{"num_hidden_layers": 16, "norm_place": "pre", "norm_eps": 1e-05, "tie_word_embeddings": false, "init_std_qkv": 0.0904, "init_std_up": 0.0904, "beta1": 0.95, "batch_tokens": 16384, "dataset": "wikipedia_en"}
Each number is 50 + 15 x the weight over its row's rms, rounded and kept within 0 to 99. Layers, rows and columns count from 0. The size before them is the row's rms in percent of the matrix's.

# layer 3 MLP up, 384x96, rms 0.257, rows 308-344, columns 0-95
081:65 40 39 56 75 40 45 42 52 26 66 59 18 24 49 52 49 36 49 61 73 45 49 42 37 36 24 67 22 56 34 50 35 53 47 36 55 83 27 49 59 14 65 38 48 64 51 08 56 33 69 45 37 65 45 43 54 38 55 41 59 70 66 63 39 67 69 35 35 65 67 52 30 65 33 42 72 70 30 38 51 57 51 27 62 57 57 49 35 46 62 37 40 39 33 69
100:74 35 36 52 34 38 64 51 48 60 50 46 77 47 40 58 63 61 37 39 33 40 35 60 79 42 34 70 41 41 72 40 25 51 55 19 52 50 36 21 68 58 44 38 37 55 62 33 53 43 37 49 38 40 70 56 65 62 72 51 37 72 54 27 51 68 75 40 33 61 33 61 72 74 45 81 35 34 47 48 22 45 39 60 67 56 34 72 18 41 36 56 37 54 39 30
098:56 49 39 42 11 64 62 46 22 65 61 72 50 19 48 37 53 37 40 69 79 39 48 55 77 59 45 39 58 47 57 52 45 65 55 32 55 47 52 55 56 75 19 59 18 77 36 55 57 60 35 48 48 55 64 43 57 47 51 43 31 40 49 48 24 60 43 29 47 50 67 83 45 72 32 68 54 51 80 59 52 51 49 55 77 50 32 53 70 55 38 76 68 55 39 79
107:44 43 49 58 39 09 49 46 53 49 48 40 45 51 45 48 64 70 47 63 56 38 48 41 32 62 78 32 43 70 57 52 27 62 39 47 44 43 39 39 36 62 47 52 32 42 45 73 71 79 46 11 63 60 87 54 51 50 67 45 42 26 36 75 38 60 68 56 43 76 57 55 70 49 56 76 48 46 35 53 44 31 39 47 38 19 57 89 21 47 71 66 42 56 48 59
096:64 35 41 43 43 47 51 44 23 55 45 74 57 61 74 36 62 64 48 38 34 67 18 47 35 35 64 66 66 64 40 70 31 46 53 38 73 55 50 67 47 11 58 67 33 40 69 90 58 35 66 30 75 51 66 42 61 47 39 54 46 47 56 34 32 65 55 40 65 69 23 80 72 61 27 70 43 33 50 35 48 40 47 66 56 61 52 57 48 53 55 82 52 46 41 47
089:58 65 23 41 76 48 60 60 54 82 59 50 47 53 69 31 50 62 78 77 46 59 49 50 49 14 17 85 30 53 61 66 87 54 65 60 58 52 41 35 28 60 70 64 50 60 44 40 15 69 62 56 64 37 79 40 57 30 27 39 47 44 46 35 49 38 46 48 54 63 45 42 35 58 46 41 48 46 63 37 51 55 73 47 36 32 60 62 55 29 47 56 30 64 46 61
103:72 33 45 62 31 42 59 50 71 36 42 56 58 30 42 43 72 62 10 56 79 48 37 63 49 32 74 33 46 47 75 52 29 59 39 61 55 30 51 64 37 77 68 24 32 37 57 18 78 64 64 22 54 38 30 54 60 29 57 28 58 51 43 30 74 59 27 45 54 46 45 38 45 52 51 54 70 50 43 35 67 65 49 51 48 31 45 41 32 38 34 57 30 41 62 52
099:78 41 41 44 55 51 62 34 43 53 40 44 75 33 47 31 59 45 71 44 75 47 24 37 55 50 60 61 48 72 72 64 53 68 41 32 72 57 49 61 55 47 37 42 34 36 75 66 73 30 49 41 56 43 47 52 66 46 31 21 63 64 74 55 77 56 51 42 45 24 35 34 66 68 45 73 47 44 66 20 58 43 72 30 26 39 37 49 73 25 23 65 42 50 68 54
097:62 86 56 23 52 35 44 59 69 66 67 45 23 59 36 60 52 33 42 35 64 75 69 58 54 63 52 29 63 49 61 43 42 44 46 64 35 57 43 35 39 38 63 36 19 51 44 56 32 44 45 63 73 45 45 70 23 35 44 66 50 51 65 55 35 58 56 62 40 43 55 34 24 47 43 51 43 62 61 47 57 81 39 58 50 16 31 30 69 47 48 28 24 85 27 65
088:63 44 40 44 58 38 46 60 34 64 77 55 51 43 63 48 28 47 73 50 55 73 46 54 93 53 35 56 51 55 40 44 58 19 59 61 33 48 81 63 76 62 39 63 60 82 28 47 60 47 52 79 23 32 68 29 32 48 53 33 56 27 37 66 63 51 39 26 54 50 55 55 64 53 55 18 67 40 67 25 37 48 14 47 41 46 46 43 43 53 74 46 53 50 48 43
105:44 54 34 45 19 36 55 54 69 44 61 61 41 73 62 28 58 54 91 28 49 26 52 70 53 51 58 68 43 41 47 68 59 71 69 61 23 50 64 66 54 41 29 77 34 70 42 58 64 47 72 73 61 39 39 62 70 46 52 48 59 40 69 57 42 63 31 67 41 36 26 39 86 68 63 49 66 35 31 58 41 46 33 52 45 57 72 67 31 53 70 40 44 55 31 52
097:56 78 62 47 63 69 60 44 72 58 57 37 44 71 55 49 49 39 36 35 99 47 57 60 57 75 53 37 31 60 38 74 44 70 56 57 51 31 32 56 58 37 64 41 52 38 42 64 25 62 58 55 62 70 49 26 44 32 72 61 52 43 41 65 62 33 37 25 23 35 80 39 30 37 31 43 47 37 70 66 36 58 69 28 42 39 57 54 57 74 44 32 68 56 50 72
087:52 60 48 40 54 38 50 32 33 39 25 76 27 32 42 64 77 66 29 58 34 69 66 47 39 60 51 18 24 49 24 46 38 25 63 84 52 56 31 57 48 57 71 35 28 62 50 66 31 20 55 55 36 50 59 55 49 59 66 59 67 50 31 66 37 58 50 20 37 39 36 59 48 32 35 58 54 31 49 23 43 62 36 42 60 41 40 55 42 13 44 40 56 43 38 38
097:54 24 39 44 52 57 61 55 25 54 52 60 42 44 62 75 47 42 81 47 54 51 77 59 48 57 44 58 39 63 48 56 29 34 27 65 65 75 44 68 63 46 55 67 51 53 33 38 59 30 49 82 51 33 51 20 45 49 58 56 16 54 67 54 50 42 47 46 26 65 41 19 49 65 93 31 75 67 44 56 40 42 65 79 55 36 39 56 30 36 51 22 59 39 66 53
095:41 51 16 61 60 48 43 48 52 58 53 46 67 37 73 51 44 27 62 56 66 54 68 56 20 75 63 44 52 44 68 83 27 63 80 69 76 40 50 52 45 59 49 64 33 41 57 81 55 39 29 55 71 51 44 77 49 34 78 61 54 36 56 64 38 49 33 55 55 38 50 81 34 52 70 43 65 68 87 18 44 50 26 40 51 51 49 63 42 51 40 57 41 34 39 44
098:68 65 54 60 45 47 42 70 19 53 80 63 48 35 43 39 68 43 53 56 57 42 42 43 60 50 38 55 57 49 34 75 66 73 70 29 39 60 46 62 74 72 41 37 50 75 19 55 40 34 33 46 39 77 48 32 57 57 43 64 32 45 52 55 52 54 57 53 68 38 56 56 57 82 76 62 67 72 49 52 46 70 65 39 48 70 10 61 53 72 71 79 43 62 69 67
106:47 44 66 51 72 52 28 43 40 50 37 34 61 32 67 65 65 34 39 38 44 13 55 58 46 60 35 55 38 34 61 70 35 31 44 54 42 75 34 65 62 38 52 55 59 81 50 68 26 31 24 66 54 63 60 64 50 68 70 56 52 22 56 56 59 36 66 59 34 37 29 49 49 93 70 49 38 48 39 48 74 58 40 71 52 44 30 42 56 49 24 57 46 53 47 15
105:25 68 56 59 39 35 58 51 48 26 57 47 55 71 71 34 50 38 60 49 61 21 28 50 49 35 10 56 47 42 51 72 33 67 36 28 16 53 63 69 28 50 49 36 56 65 62 49 33 65 61 44 35 46 44 53 21 57 40 55 30 62 47 43 70 59 49 71 14 30 50 36 55 55 45 82 23 31 38 54 28 56 40 45 63 47 64 37 62 53 34 54 43 30 72 53
109:45 64 38 40 39 56 41 70 33 56 49 48 56 29 41 28 39 37 49 31 54 18 62 34 48 54 30 55 64 62 47 39 26 67 29 36 50 23 49 63 49 70 34 43 34 72 69 58 40 47 78 53 55 54 37 58 67 35 38 75 63 40 43 46 31 66 67 87 16 42 78 27 66 50 33 79 65 72 51 46 75 29 67 46 60 44 36 60 53 47 55 47 52 57 55 34
108:49 43 31 41 39 39 51 40 50 68 40 43 31 80 51 62 65 34 54 44 45 65 37 71 48 53 39 63 51 45 16 57 40 85 38 73 63 32 36 22 31 45 33 42 12 50 51 59 36 39 35 63 54 40 46 57 47 42 63 84 42 63 44 39 42 26 68 74 50 81 69 34 48 47 59 36 42 55 66 42 34 53 75 65 45 51 43 41 71 67 56 58 34 83 47 40
089:67 65 61 53 41 60 59 17 66 61 53 60 65 38 30 49 54 46 66 47 70 36 46 37 82 42 57 35 55 54 14 56 47 30 35 55 38 64 64 86 13 26 40 53 59 52 52 38 51 62 49 50 37 50 64 53 54 67 87 55 25 59 42 62 48 38 50 46 48 51 43 53 58 82 65 50 80 27 51 71 45 32 48 32 70 62 46 34 62 52 52 78 43 53 35 29
104:45 63 44 42 45 30 56 44 53 56 46 55 25 68 67 98 69 54 53 23 34 59 53 80 65 54 41 53 60 41 72 71 54 73 59 50 65 38 65 51 41 37 60 53 31 30 44 46 49 58 55 63 62 51 69 44 56 49 39 56 59 33 42 66 23 40 37 67 17 58 39 45 65 59 44 56 62 96 46 41 35 57 56 53 43 69 48 46 20 32 73 62 70 22 60 39
097:81 42 31 62 51 58 49 54 55 40 60 72 47 37 62 54 72 59 58 55 62 46 70 69 61 66 46 57 51 49 30 59 52 57 57 66 34 61 67 43 32 24 73 72 37 69 64 35 26 38 47 57 27 36 45 50 50 85 59 58 37 72 75 42 44 67 45 62 53 35 77 42 73 15 20 45 27 53 45 33 66 70 52 45 44 74 59 44 43 73 44 48 57 43 46 81
102:49 36 67 48 36 51 60 44 53 82 63 68 34 64 09 68 72 41 76 31 28 26 41 66 63 18 46 65 61 46 48 36 47 63 38 55 50 57 81 77 24 39 44 50 35 50 57 50 40 67 51 55 53 64 34 37 54 59 49 73 50 59 45 53 49 69 42 47 29 25 56 56 67 64 54 94 39 32 62 45 48 47 56 57 63 36 46 18 50 53 52 47 50 62 72 63
094:55 49 63 35 54 75 37 51 60 64 68 45 58 45 62 38 34 49 56 29 48 39 62 51 77 58 57 64 71 24 44 75 94 30 27 12 51 54 42 56 42 65 49 63 72 68 40 28 30 50 43 47 33 68 37 27 52 69 51 36 54 42 55 56 49 53 58 44 57 52 30 52 29 55 76 37 71 51 40 43 68 44 51 28 21 46 20 54 37 56 60 27 65 34 40 33
100:66 74 56 49 59 66 47 67 50 46 54 47 66 48 58 40 61 53 55 71 48 53 56 43 46 75 40 36 43 75 46 67 38 69 42 52 59 44 41 45 50 56 44 43 21 69 41 17 70 60 58 81 41 54 59 51 70 58 42 57 63 34 30 31 09 70 45 59 54 58 44 37 50 39 26 30 55 56 46 73 46 56 63 53 39 31 49 49 00 34 67 39 67 69 65 79
106:21 68 33 42 36 34 62 39 68 66 63 28 74 72 60 72 81 61 50 68 52 43 38 45 59 62 47 42 30 47 59 40 39 41 49 60 52 47 46 44 63 54 49 38 58 55 42 39 53 49 63 42 41 40 48 47 32 38 37 21 60 23 88 79 43 68 34 28 36 51 54 27 62 50 50 43 44 53 56 31 39 36 46 82 50 14 22 37 45 52 45 29 75 62 72 42
096:33 26 53 56 20 24 37 74 66 46 31 50 57 27 47 73 45 44 34 32 87 33 67 86 56 52 34 43 80 42 59 66 43 55 35 57 59 52 37 42 50 40 67 54 43 83 75 48 45 57 24 71 56 49 62 56 34 53 57 61 64 30 54 45 44 38 53 31 38 54 73 57 47 67 49 56 49 33 72 19 33 52 39 61 68 39 56 67 57 48 51 63 49 48 54 20
089:48 57 48 49 32 51 40 66 47 53 52 61 76 62 57 61 42 66 69 45 68 16 72 45 16 53 55 60 23 31 48 74 80 45 49 65 21 69 52 38 39 57 13 49 52 46 21 43 42 87 37 47 42 46 35 48 51 69 32 66 22 52 37 55 36 68 45 36 44 55 68 49 57 42 31 42 44 40 54 36 65 42 68 34 70 39 40 66 50 84 48 45 38 52 53 62
097:53 36 46 49 30 47 85 58 64 54 30 62 53 34 78 45 51 50 47 24 60 37 50 11 36 67 24 69 39 28 57 52 50 56 66 32 52 75 48 22 71 51 65 56 55 58 27 56 54 73 46 41 35 58 46 40 40 64 48 63 28 60 52 51 48 76 23 43 33 37 47 59 54 66 55 53 28 28 56 63 54 69 45 36 63 57 57 42 44 79 71 48 24 82 48 40
100:54 37 50 44 23 39 69 44 46 71 00 61 40 50 71 41 29 55 40 61 69 45 64 47 40 34 70 38 59 23 40 56 54 52 37 57 43 55 26 50 67 65 46 25 25 32 66 48 57 33 68 69 58 39 44 54 37 27 44 56 49 31 23 45 72 38 70 52 43 62 52 58 50 37 38 35 39 45 70 41 75 61 64 43 75 51 25 29 33 63 48 57 61 54 56 31
100:55 48 28 38 50 68 29 24 53 54 42 65 66 22 43 42 44 45 55 59 57 11 77 24 63 65 31 56 65 60 80 60 60 51 54 45 60 50 32 46 58 48 38 67 66 50 72 68 58 57 63 59 16 34 50 39 46 24 54 25 46 56 75 27 44 37 61 84 49 45 48 48 39 67 68 48 63 30 44 18 66 64 58 38 61 38 54 47 55 49 56 21 48 36 54 37
100:74 67 47 40 44 43 44 37 39 91 52 35 44 57 63 34 50 52 42 56 49 01 73 54 58 73 46 76 37 25 60 41 55 81 53 45 48 26 58 34 68 72 35 57 67 55 48 65 40 40 55 46 53 67 71 80 47 49 45 60 40 43 61 42 70 63 57 47 46 44 39 42 35 73 57 31 65 24 49 67 79 24 47 37 51 37 46 56 55 40 77 61 70 58 53 43
112:63 31 62 36 63 42 26 50 63 34 51 46 73 35 86 51 47 54 52 98 39 42 53 54 47 72 66 46 65 58 53 31 42 42 49 25 46 51 58 47 42 51 46 44 34 48 84 18 54 48 29 71 27 47 80 26 52 51 56 56 49 36 34 39 67 60 83 49 32 32 53 50 49 41 51 58 45 48 63 23 44 57 45 43 36 40 43 68 54 30 48 63 16 33 59 30
095:57 47 22 36 77 50 53 23 46 34 69 51 73 66 52 32 55 51 47 52 26 39 48 56 41 68 79 77 43 36 53 65 44 48 59 54 75 49 34 29 61 33 36 43 42 40 52 58 43 74 37 40 35 52 45 55 43 37 71 53 50 58 36 62 50 95 46 45 68 35 56 87 53 39 45 30 46 39 69 45 39 34 39 48 26 37 43 75 46 52 56 05 69 53 39 44
093:50 73 53 41 26 32 38 44 35 48 80 41 49 19 51 71 52 78 68 61 67 47 63 68 74 35 19 42 39 73 62 40 60 60 73 37 39 29 61 51 43 58 37 62 46 59 54 48 68 45 52 58 69 80 20 39 48 43 13 45 33 61 70 49 51 84 66 54 74 54 60 33 38 70 50 63 46 40 45 46 63 31 50 53 26 50 61 46 44 48 51 37 40 29 42 63
096:66 44 65 50 37 46 40 27 50 44 59 59 42 23 35 30 71 54 72 39 42 66 42 58 66 63 45 62 67 36 34 79 51 73 43 42 74 16 65 58 74 76 60 28 41 55 33 19 73 58 74 31 56 71 51 43 36 16 55 37 54 64 46 39 53 53 54 57 54 57 77 65 71 37 42 37 57 59 46 55 78 41 34 51 34 42 37 60 58 79 54 46 44 48 33 53
# layer 3 MLP down (transposed), 384x96, rms 0.179, rows 308-343, columns 0-95
074:41 36 31 63 30 47 38 41 11 48 31 36 79 71 51 77 50 46 52 44 37 64 72 39 54 67 71 45 62 40 59 40 74 42 60 68 64 33 51 69 50 64 55 75 69 42 25 74 65 47 64 56 56 40 49 45 62 86 35 60 47 49 38 53 70 42 28 41 62 45 30 42 46 41 33 47 40 32 82 61 39 49 31 67 53 48 82 52 61 50 17 53 42 56 40 53
107:60 41 60 46 81 48 54 61 40 59 43 42 61 70 54 61 57 36 24 38 72 30 73 29 44 52 39 54 61 58 73 61 47 40 58 20 33 46 37 39 53 56 66 62 61 18 52 42 78 37 54 53 63 48 57 64 50 27 30 65 33 41 59 39 56 60 59 56 61 55 51 48 64 89 43 92 44 37 42 39 35 49 40 69 45 58 18 91 61 38 64 58 51 64 43 67
090:65 63 34 73 69 55 56 54 69 43 63 36 16 68 40 63 23 39 72 54 54 44 38 53 32 56 26 58 36 61 60 58 50 50 47 37 43 75 61 46 41 23 96 70 62 29 38 33 36 41 62 51 51 63 43 58 73 25 35 49 57 44 39 83 69 42 51 33 55 49 50 37 67 48 81 59 43 65 60 23 44 63 43 54 37 50 61 34 47 50 39 31 29 50 38 28
115:45 79 49 50 78 12 73 70 46 68 41 65 41 40 45 37 80 50 42 68 44 53 36 58 42 55 53 28 26 45 34 51 35 32 63 53 49 67 42 63 40 49 68 67 29 40 54 47 51 44 60 61 49 65 68 55 33 38 66 55 75 21 60 75 51 75 26 64 62 27 68 43 67 37 66 53 57 14 31 56 57 46 54 20 37 43 73 62 57 51 53 51 45 49 37 64
097:60 61 68 49 73 75 54 43 51 30 61 47 34 44 31 17 51 82 76 42 61 47 42 48 36 62 49 48 69 35 50 61 38 66 33 57 25 48 48 46 45 31 43 24 51 62 50 47 76 82 46 39 26 43 53 37 31 58 65 44 78 43 44 56 68 40 61 51 44 44 52 65 48 31 52 62 25 68 36 63 38 48 41 20 54 55 55 64 42 73 16 38 21 24 40 52
081:44 43 48 46 17 70 40 11 63 19 28 51 60 69 37 61 28 65 60 28 54 55 50 38 61 46 69 38 50 53 51 34 49 48 52 60 50 64 71 68 55 44 56 23 49 53 34 63 68 37 60 27 48 38 24 57 35 63 47 75 68 66 42 32 63 62 54 39 38 73 43 26 68 47 54 57 28 36 40 79 30 62 27 52 38 75 55 51 46 51 40 49 83 44 42 34
102:19 50 81 40 32 81 69 50 47 69 55 38 62 40 41 37 52 70 46 33 47 49 41 42 62 43 55 16 64 74 63 52 51 39 50 27 30 79 68 51 47 37 71 61 38 47 48 79 52 16 53 57 39 42 50 42 35 22 50 51 66 34 23 65 25 57 31 64 49 44 37 33 41 26 29 41 68 36 58 31 54 35 40 59 54 31 52 42 26 53 31 40 57 47 51 42
099:58 43 49 38 56 84 71 54 54 41 30 45 51 51 30 28 55 62 43 66 46 51 51 40 56 63 42 45 75 61 51 33 42 36 67 62 32 55 58 49 39 47 67 53 45 70 24 54 77 45 41 28 17 51 20 87 25 59 18 69 34 11 67 53 59 32 40 59 66 77 61 63 55 46 33 33 39 57 29 50 23 57 43 53 39 50 50 35 65 51 58 63 48 61 54 44
076:66 37 57 41 02 44 32 29 31 42 49 46 85 33 36 44 39 57 65 36 52 73 51 33 42 67 43 63 55 43 57 66 64 62 33 49 65 31 37 27 46 65 37 47 43 32 68 48 31 56 61 42 39 50 47 19 37 29 34 30 52 59 53 30 39 21 61 51 81 40 72 55 50 32 51 69 50 47 31 73 33 54 64 52 40 40 84 49 70 52 47 46 55 40 29 53
087:27 61 56 37 40 20 35 44 55 31 57 55 51 52 52 54 44 32 63 60 56 29 58 55 62 38 43 79 30 60 46 34 40 46 46 58 68 66 43 73 40 20 68 65 29 59 44 43 37 60 81 56 58 37 50 61 69 53 25 46 77 48 50 12 40 57 56 41 60 50 46 31 73 37 47 51 57 48 43 56 50 68 47 14 72 53 50 32 95 57 29 81 43 48 43 60
101:64 61 53 38 39 29 23 44 21 43 34 55 27 56 34 37 68 57 38 48 35 50 64 48 38 57 62 46 52 52 31 31 52 52 67 37 32 64 46 76 69 46 32 34 38 54 42 53 53 65 38 50 96 36 58 44 35 52 46 40 75 34 57 49 52 74 39 61 64 75 23 52 83 46 64 74 63 26 46 24 54 50 37 62 50 52 33 40 40 31 64 42 73 64 29 69
083:58 32 54 75 29 31 51 67 43 27 36 37 56 35 35 43 46 68 48 23 33 69 48 67 52 50 32 63 68 64 53 39 54 29 33 58 48 71 58 50 53 40 54 54 44 59 57 39 63 64 47 60 26 39 52 73 67 62 25 54 37 49 54 74 58 76 30 68 76 42 27 70 40 42 72 55 54 55 27 52 56 31 61 54 52 36 35 97 57 20 55 74 37 38 49 41
090:54 75 69 98 44 68 36 45 64 57 62 45 85 54 38 34 37 32 53 50 53 55 34 44 53 38 26 74 67 64 76 48 48 50 39 27 49 37 68 45 49 64 28 55 78 41 47 20 69 66 38 40 53 48 32 54 44 69 28 25 58 42 50 27 51 53 47 41 30 69 46 43 37 45 36 76 40 74 57 75 45 48 65 64 29 54 49 38 65 74 57 49 53 53 66 57
087:52 42 38 69 64 37 40 40 36 68 40 63 56 24 29 23 54 19 24 66 38 26 19 55 37 31 36 39 81 61 47 66 63 39 54 70 26 77 48 54 62 57 49 45 78 40 56 46 69 86 56 23 42 40 61 42 71 55 52 64 62 37 57 49 59 46 33 28 54 57 55 79 71 39 51 54 31 66 58 51 61 55 41 51 49 50 46 63 76 64 46 50 42 35 65 46
100:79 44 76 77 40 55 46 56 59 40 44 56 59 59 14 50 28 69 74 36 72 34 34 58 59 78 47 59 37 57 19 34 64 32 47 39 25 59 40 53 37 36 31 46 65 71 60 55 76 88 43 55 38 36 48 49 50 63 38 27 27 46 45 25 48 60 44 32 19 39 60 41 50 27 54 39 38 44 38 78 55 40 61 52 55 45 44 51 48 49 35 56 66 57 52 64
098:47 43 62 47 42 11 45 21 63 25 47 41 62 46 37 68 50 42 82 44 43 32 64 43 32 45 39 37 44 47 61 58 66 49 70 27 21 68 58 58 56 51 61 28 56 14 53 23 51 57 35 43 49 55 44 66 57 66 52 42 35 59 61 31 38 35 49 44 59 61 51 39 61 13 52 63 65 33 62 46 53 43 56 67 69 18 40 71 16 54 51 59 51 44 17 41
094:59 47 43 56 42 42 62 31 60 34 86 49 66 84 14 48 51 67 23 24 75 92 47 48 60 70 42 70 73 18 71 42 27 50 63 41 51 71 50 41 62 50 51 63 45 51 48 47 44 48 50 28 71 27 59 34 31 49 46 48 50 30 60 49 46 64 44 59 49 44 50 58 62 42 43 52 50 26 55 38 32 47 41 57 53 71 49 53 78 46 43 58 74 34 26 58
110:56 52 41 76 60 38 52 57 27 31 37 48 19 55 30 40 64 47 34 60 49 28 25 37 52 76 51 42 27 45 50 68 53 60 39 56 74 81 45 62 61 34 36 54 30 24 71 34 62 56 41 30 55 60 62 20 52 84 53 34 65 48 21 54 38 80 25 36 46 24 55 38 40 26 61 40 34 62 65 57 37 64 50 39 42 48 37 39 47 41 46 35 59 35 55 38
120:51 58 16 59 50 63 48 53 16 55 33 57 45 42 56 36 41 44 59 44 29 48 37 18 39 79 27 33 49 74 64 45 51 57 44 45 69 39 81 64 55 60 61 44 62 41 52 36 33 66 56 35 61 23 48 68 53 22 40 52 71 77 48 41 48 23 46 31 29 44 54 34 52 29 36 38 54 47 63 60 42 40 38 71 53 61 46 72 40 61 25 48 17 58 66 25
087:84 43 55 61 65 56 30 74 46 38 58 27 68 28 17 23 38 57 67 43 63 41 26 37 72 55 33 36 42 70 72 41 78 23 36 48 39 59 57 38 60 33 59 62 48 38 63 37 37 28 50 47 42 48 61 74 66 58 58 25 53 52 62 46 66 52 59 51 36 54 44 37 25 46 39 62 72 28 25 57 64 44 28 46 32 74 37 40 46 47 55 32 65 29 58 52
082:31 38 31 60 61 49 51 69 43 50 54 42 44 48 49 59 31 61 43 51 23 57 49 53 37 82 60 62 63 67 76 62 51 73 43 50 69 38 62 21 70 47 63 34 41 36 35 60 38 53 42 31 58 55 19 52 39 56 14 40 61 41 20 40 37 40 90 44 57 68 56 33 44 30 35 36 34 60 41 46 47 72 52 75 34 63 68 52 53 52 18 30 55 51 36 70
104:72 43 67 58 74 35 39 39 47 52 42 32 26 47 36 60 58 41 66 33 42 65 57 53 26 43 50 53 15 52 62 38 61 47 29 41 26 17 81 43 61 43 58 32 53 48 31 44 69 18 54 44 74 18 60 44 63 18 48 44 71 64 38 72 27 56 49 55 58 20 42 64 59 42 45 48 60 60 47 62 49 78 41 47 34 74 58 51 61 38 63 66 63 52 39 52
092:47 69 42 70 67 61 27 65 47 35 43 35 45 71 48 77 53 42 62 62 49 73 47 66 40 61 50 57 73 73 35 54 49 64 51 59 66 51 35 56 65 66 54 25 53 42 45 70 44 51 49 70 68 48 47 69 42 80 40 41 29 33 24 54 43 45 65 69 59 23 67 47 42 61 30 54 36 57 46 58 41 40 54 49 58 61 46 83 77 50 32 30 72 72 99 60
101:28 47 48 41 78 49 52 62 64 30 70 68 66 23 78 60 27 60 52 67 64 44 91 37 39 59 48 39 62 61 47 46 69 48 22 55 45 29 43 44 88 63 48 53 49 20 74 41 55 35 56 52 75 42 62 72 55 50 75 37 43 51 43 41 30 34 38 48 53 37 56 39 25 50 57 32 43 82 57 57 54 31 35 47 43 70 31 55 42 46 39 61 45 43 36 33
108:47 65 72 36 55 47 27 53 82 47 67 57 79 58 68 27 55 55 55 64 46 44 56 45 38 55 48 63 36 31 69 46 59 53 29 65 49 48 31 64 68 51 61 65 44 42 55 22 49 51 38 26 45 50 77 33 42 64 45 39 62 47 34 47 35 65 51 63 86 67 39 67 41 47 55 33 20 57 53 66 41 21 58 44 52 61 56 64 77 61 59 43 70 62 18 10
085:52 70 50 56 35 19 39 68 53 50 43 59 20 45 55 42 62 71 43 42 42 57 39 60 29 41 53 48 37 64 65 61 63 31 52 76 51 49 50 57 11 29 60 28 42 33 46 34 37 61 84 33 38 37 51 67 29 62 79 40 67 62 48 63 44 64 78 34 43 55 57 49 39 37 75 85 60 35 46 57 40 60 58 46 52 60 33 41 33 28 63 40 42 31 49 18
119:57 74 50 40 59 39 81 46 56 52 67 93 30 49 55 32 55 36 43 57 26 60 59 74 56 69 31 60 40 44 52 46 51 58 72 56 30 73 54 55 45 62 45 49 51 42 59 37 40 56 53 54 58 37 37 52 53 29 51 16 49 58 72 35 40 41 69 58 48 64 49 28 64 16 61 91 52 17 41 51 50 37 78 49 53 48 40 69 79 36 27 40 42 70 48 57
091:63 42 55 55 38 72 36 43 38 31 80 50 58 78 62 53 46 67 66 69 48 44 37 33 48 58 58 60 52 69 54 36 53 62 48 57 53 42 31 42 67 54 47 73 46 23 41 44 36 27 60 00 40 71 46 68 49 61 15 36 40 43 76 69 60 64 49 37 50 42 42 37 61 69 59 42 32 85 22 75 38 56 42 63 59 46 56 44 61 60 47 65 79 60 44 57
097:57 75 34 88 58 42 40 39 53 33 47 63 23 45 53 61 56 31 57 82 16 66 50 74 36 53 35 58 62 51 47 38 50 41 53 40 68 46 46 31 53 30 40 59 68 45 40 50 59 58 72 37 53 41 54 72 48 85 46 33 85 37 48 44 61 23 52 48 59 32 31 53 58 72 75 49 46 59 45 70 64 41 32 79 64 75 73 56 48 45 37 50 56 63 73 51
084:19 51 58 41 31 52 35 38 33 63 74 43 46 43 51 65 42 37 34 61 30 54 45 67 43 33 70 39 67 65 72 42 43 29 57 64 57 55 42 63 45 57 21 19 59 21 49 55 68 44 77 56 69 38 44 57 54 35 57 54 81 41 47 72 48 00 38 51 53 71 33 22 64 57 27 54 51 67 63 52 37 51 60 30 68 58 45 50 69 66 52 43 37 58 52 36
083:29 60 54 55 95 31 56 30 57 52 73 24 25 54 37 51 72 54 46 73 44 50 34 48 67 55 68 47 44 51 29 52 52 48 41 44 34 71 66 66 35 51 72 63 27 70 47 55 52 57 44 20 34 52 30 47 57 34 51 57 44 78 48 46 21 61 53 52 39 75 60 48 72 31 76 59 39 32 41 40 41 75 38 56 25 36 47 81 48 51 34 45 52 59 33 63
094:38 55 65 48 61 63 52 32 51 27 72 68 33 41 46 69 38 52 53 25 48 40 50 60 27 53 33 46 55 76 66 61 49 63 68 36 72 63 09 61 45 42 62 32 73 29 64 44 45 34 60 66 20 33 51 43 16 68 58 65 38 31 84 29 41 52 67 38 64 65 45 47 55 50 55 75 43 51 70 36 63 42 50 63 50 44 67 57 68 45 55 47 67 58 84 42
110:50 38 62 25 42 60 52 51 34 26 46 49 53 35 34 44 15 40 55 47 56 72 46 58 53 35 72 40 30 32 60 52 32 32 43 74 36 70 42 42 25 38 39 31 42 47 58 46 68 63 28 49 73 59 44 48 46 50 54 42 50 43 39 55 56 44 34 55 63 70 55 67 59 30 52 37 66 63 13 53 32 58 73 72 54 77 49 49 56 58 22 30 30 68 01 55
126:36 48 84 57 34 32 41 50 46 56 38 71 61 29 47 35 76 68 48 69 48 46 49 47 57 46 47 56 46 35 34 47 59 41 49 39 48 63 60 57 27 44 38 22 39 66 46 50 37 53 48 43 33 54 62 55 50 00 37 50 52 54 43 36 56 53 46 51 77 28 46 43 69 45 43 43 53 35 38 67 44 56 45 35 84 18 20 36 74 44 59 47 34 23 33 11
098:43 41 71 66 70 52 53 28 40 46 61 62 45 33 46 31 83 25 38 37 43 44 40 51 55 49 49 67 47 77 50 63 46 38 63 58 51 43 43 36 56 67 36 42 60 31 22 39 41 48 66 73 66 40 57 64 29 23 61 44 38 20 48 53 68 74 30 47 38 67 32 53 51 34 72 50 45 27 56 67 49 25 35 55 56 61 79 77 73 48 32 50 86 50 71 43
100:44 52 50 64 22 40 37 44 36 34 20 74 36 53 61 65 45 43 67 56 48 62 86 49 38 56 48 47 48 24 52 58 57 40 65 67 79 31 41 59 23 38 45 52 28 57 54 48 35 47 70 32 67 59 24 76 21 60 22 72 37 68 55 53 41 58 42 45 69 61 38 44 46 55 75 74 26 49 57 66 47 24 43 51 58 80 59 72 40 46 28 56 54 58 40 49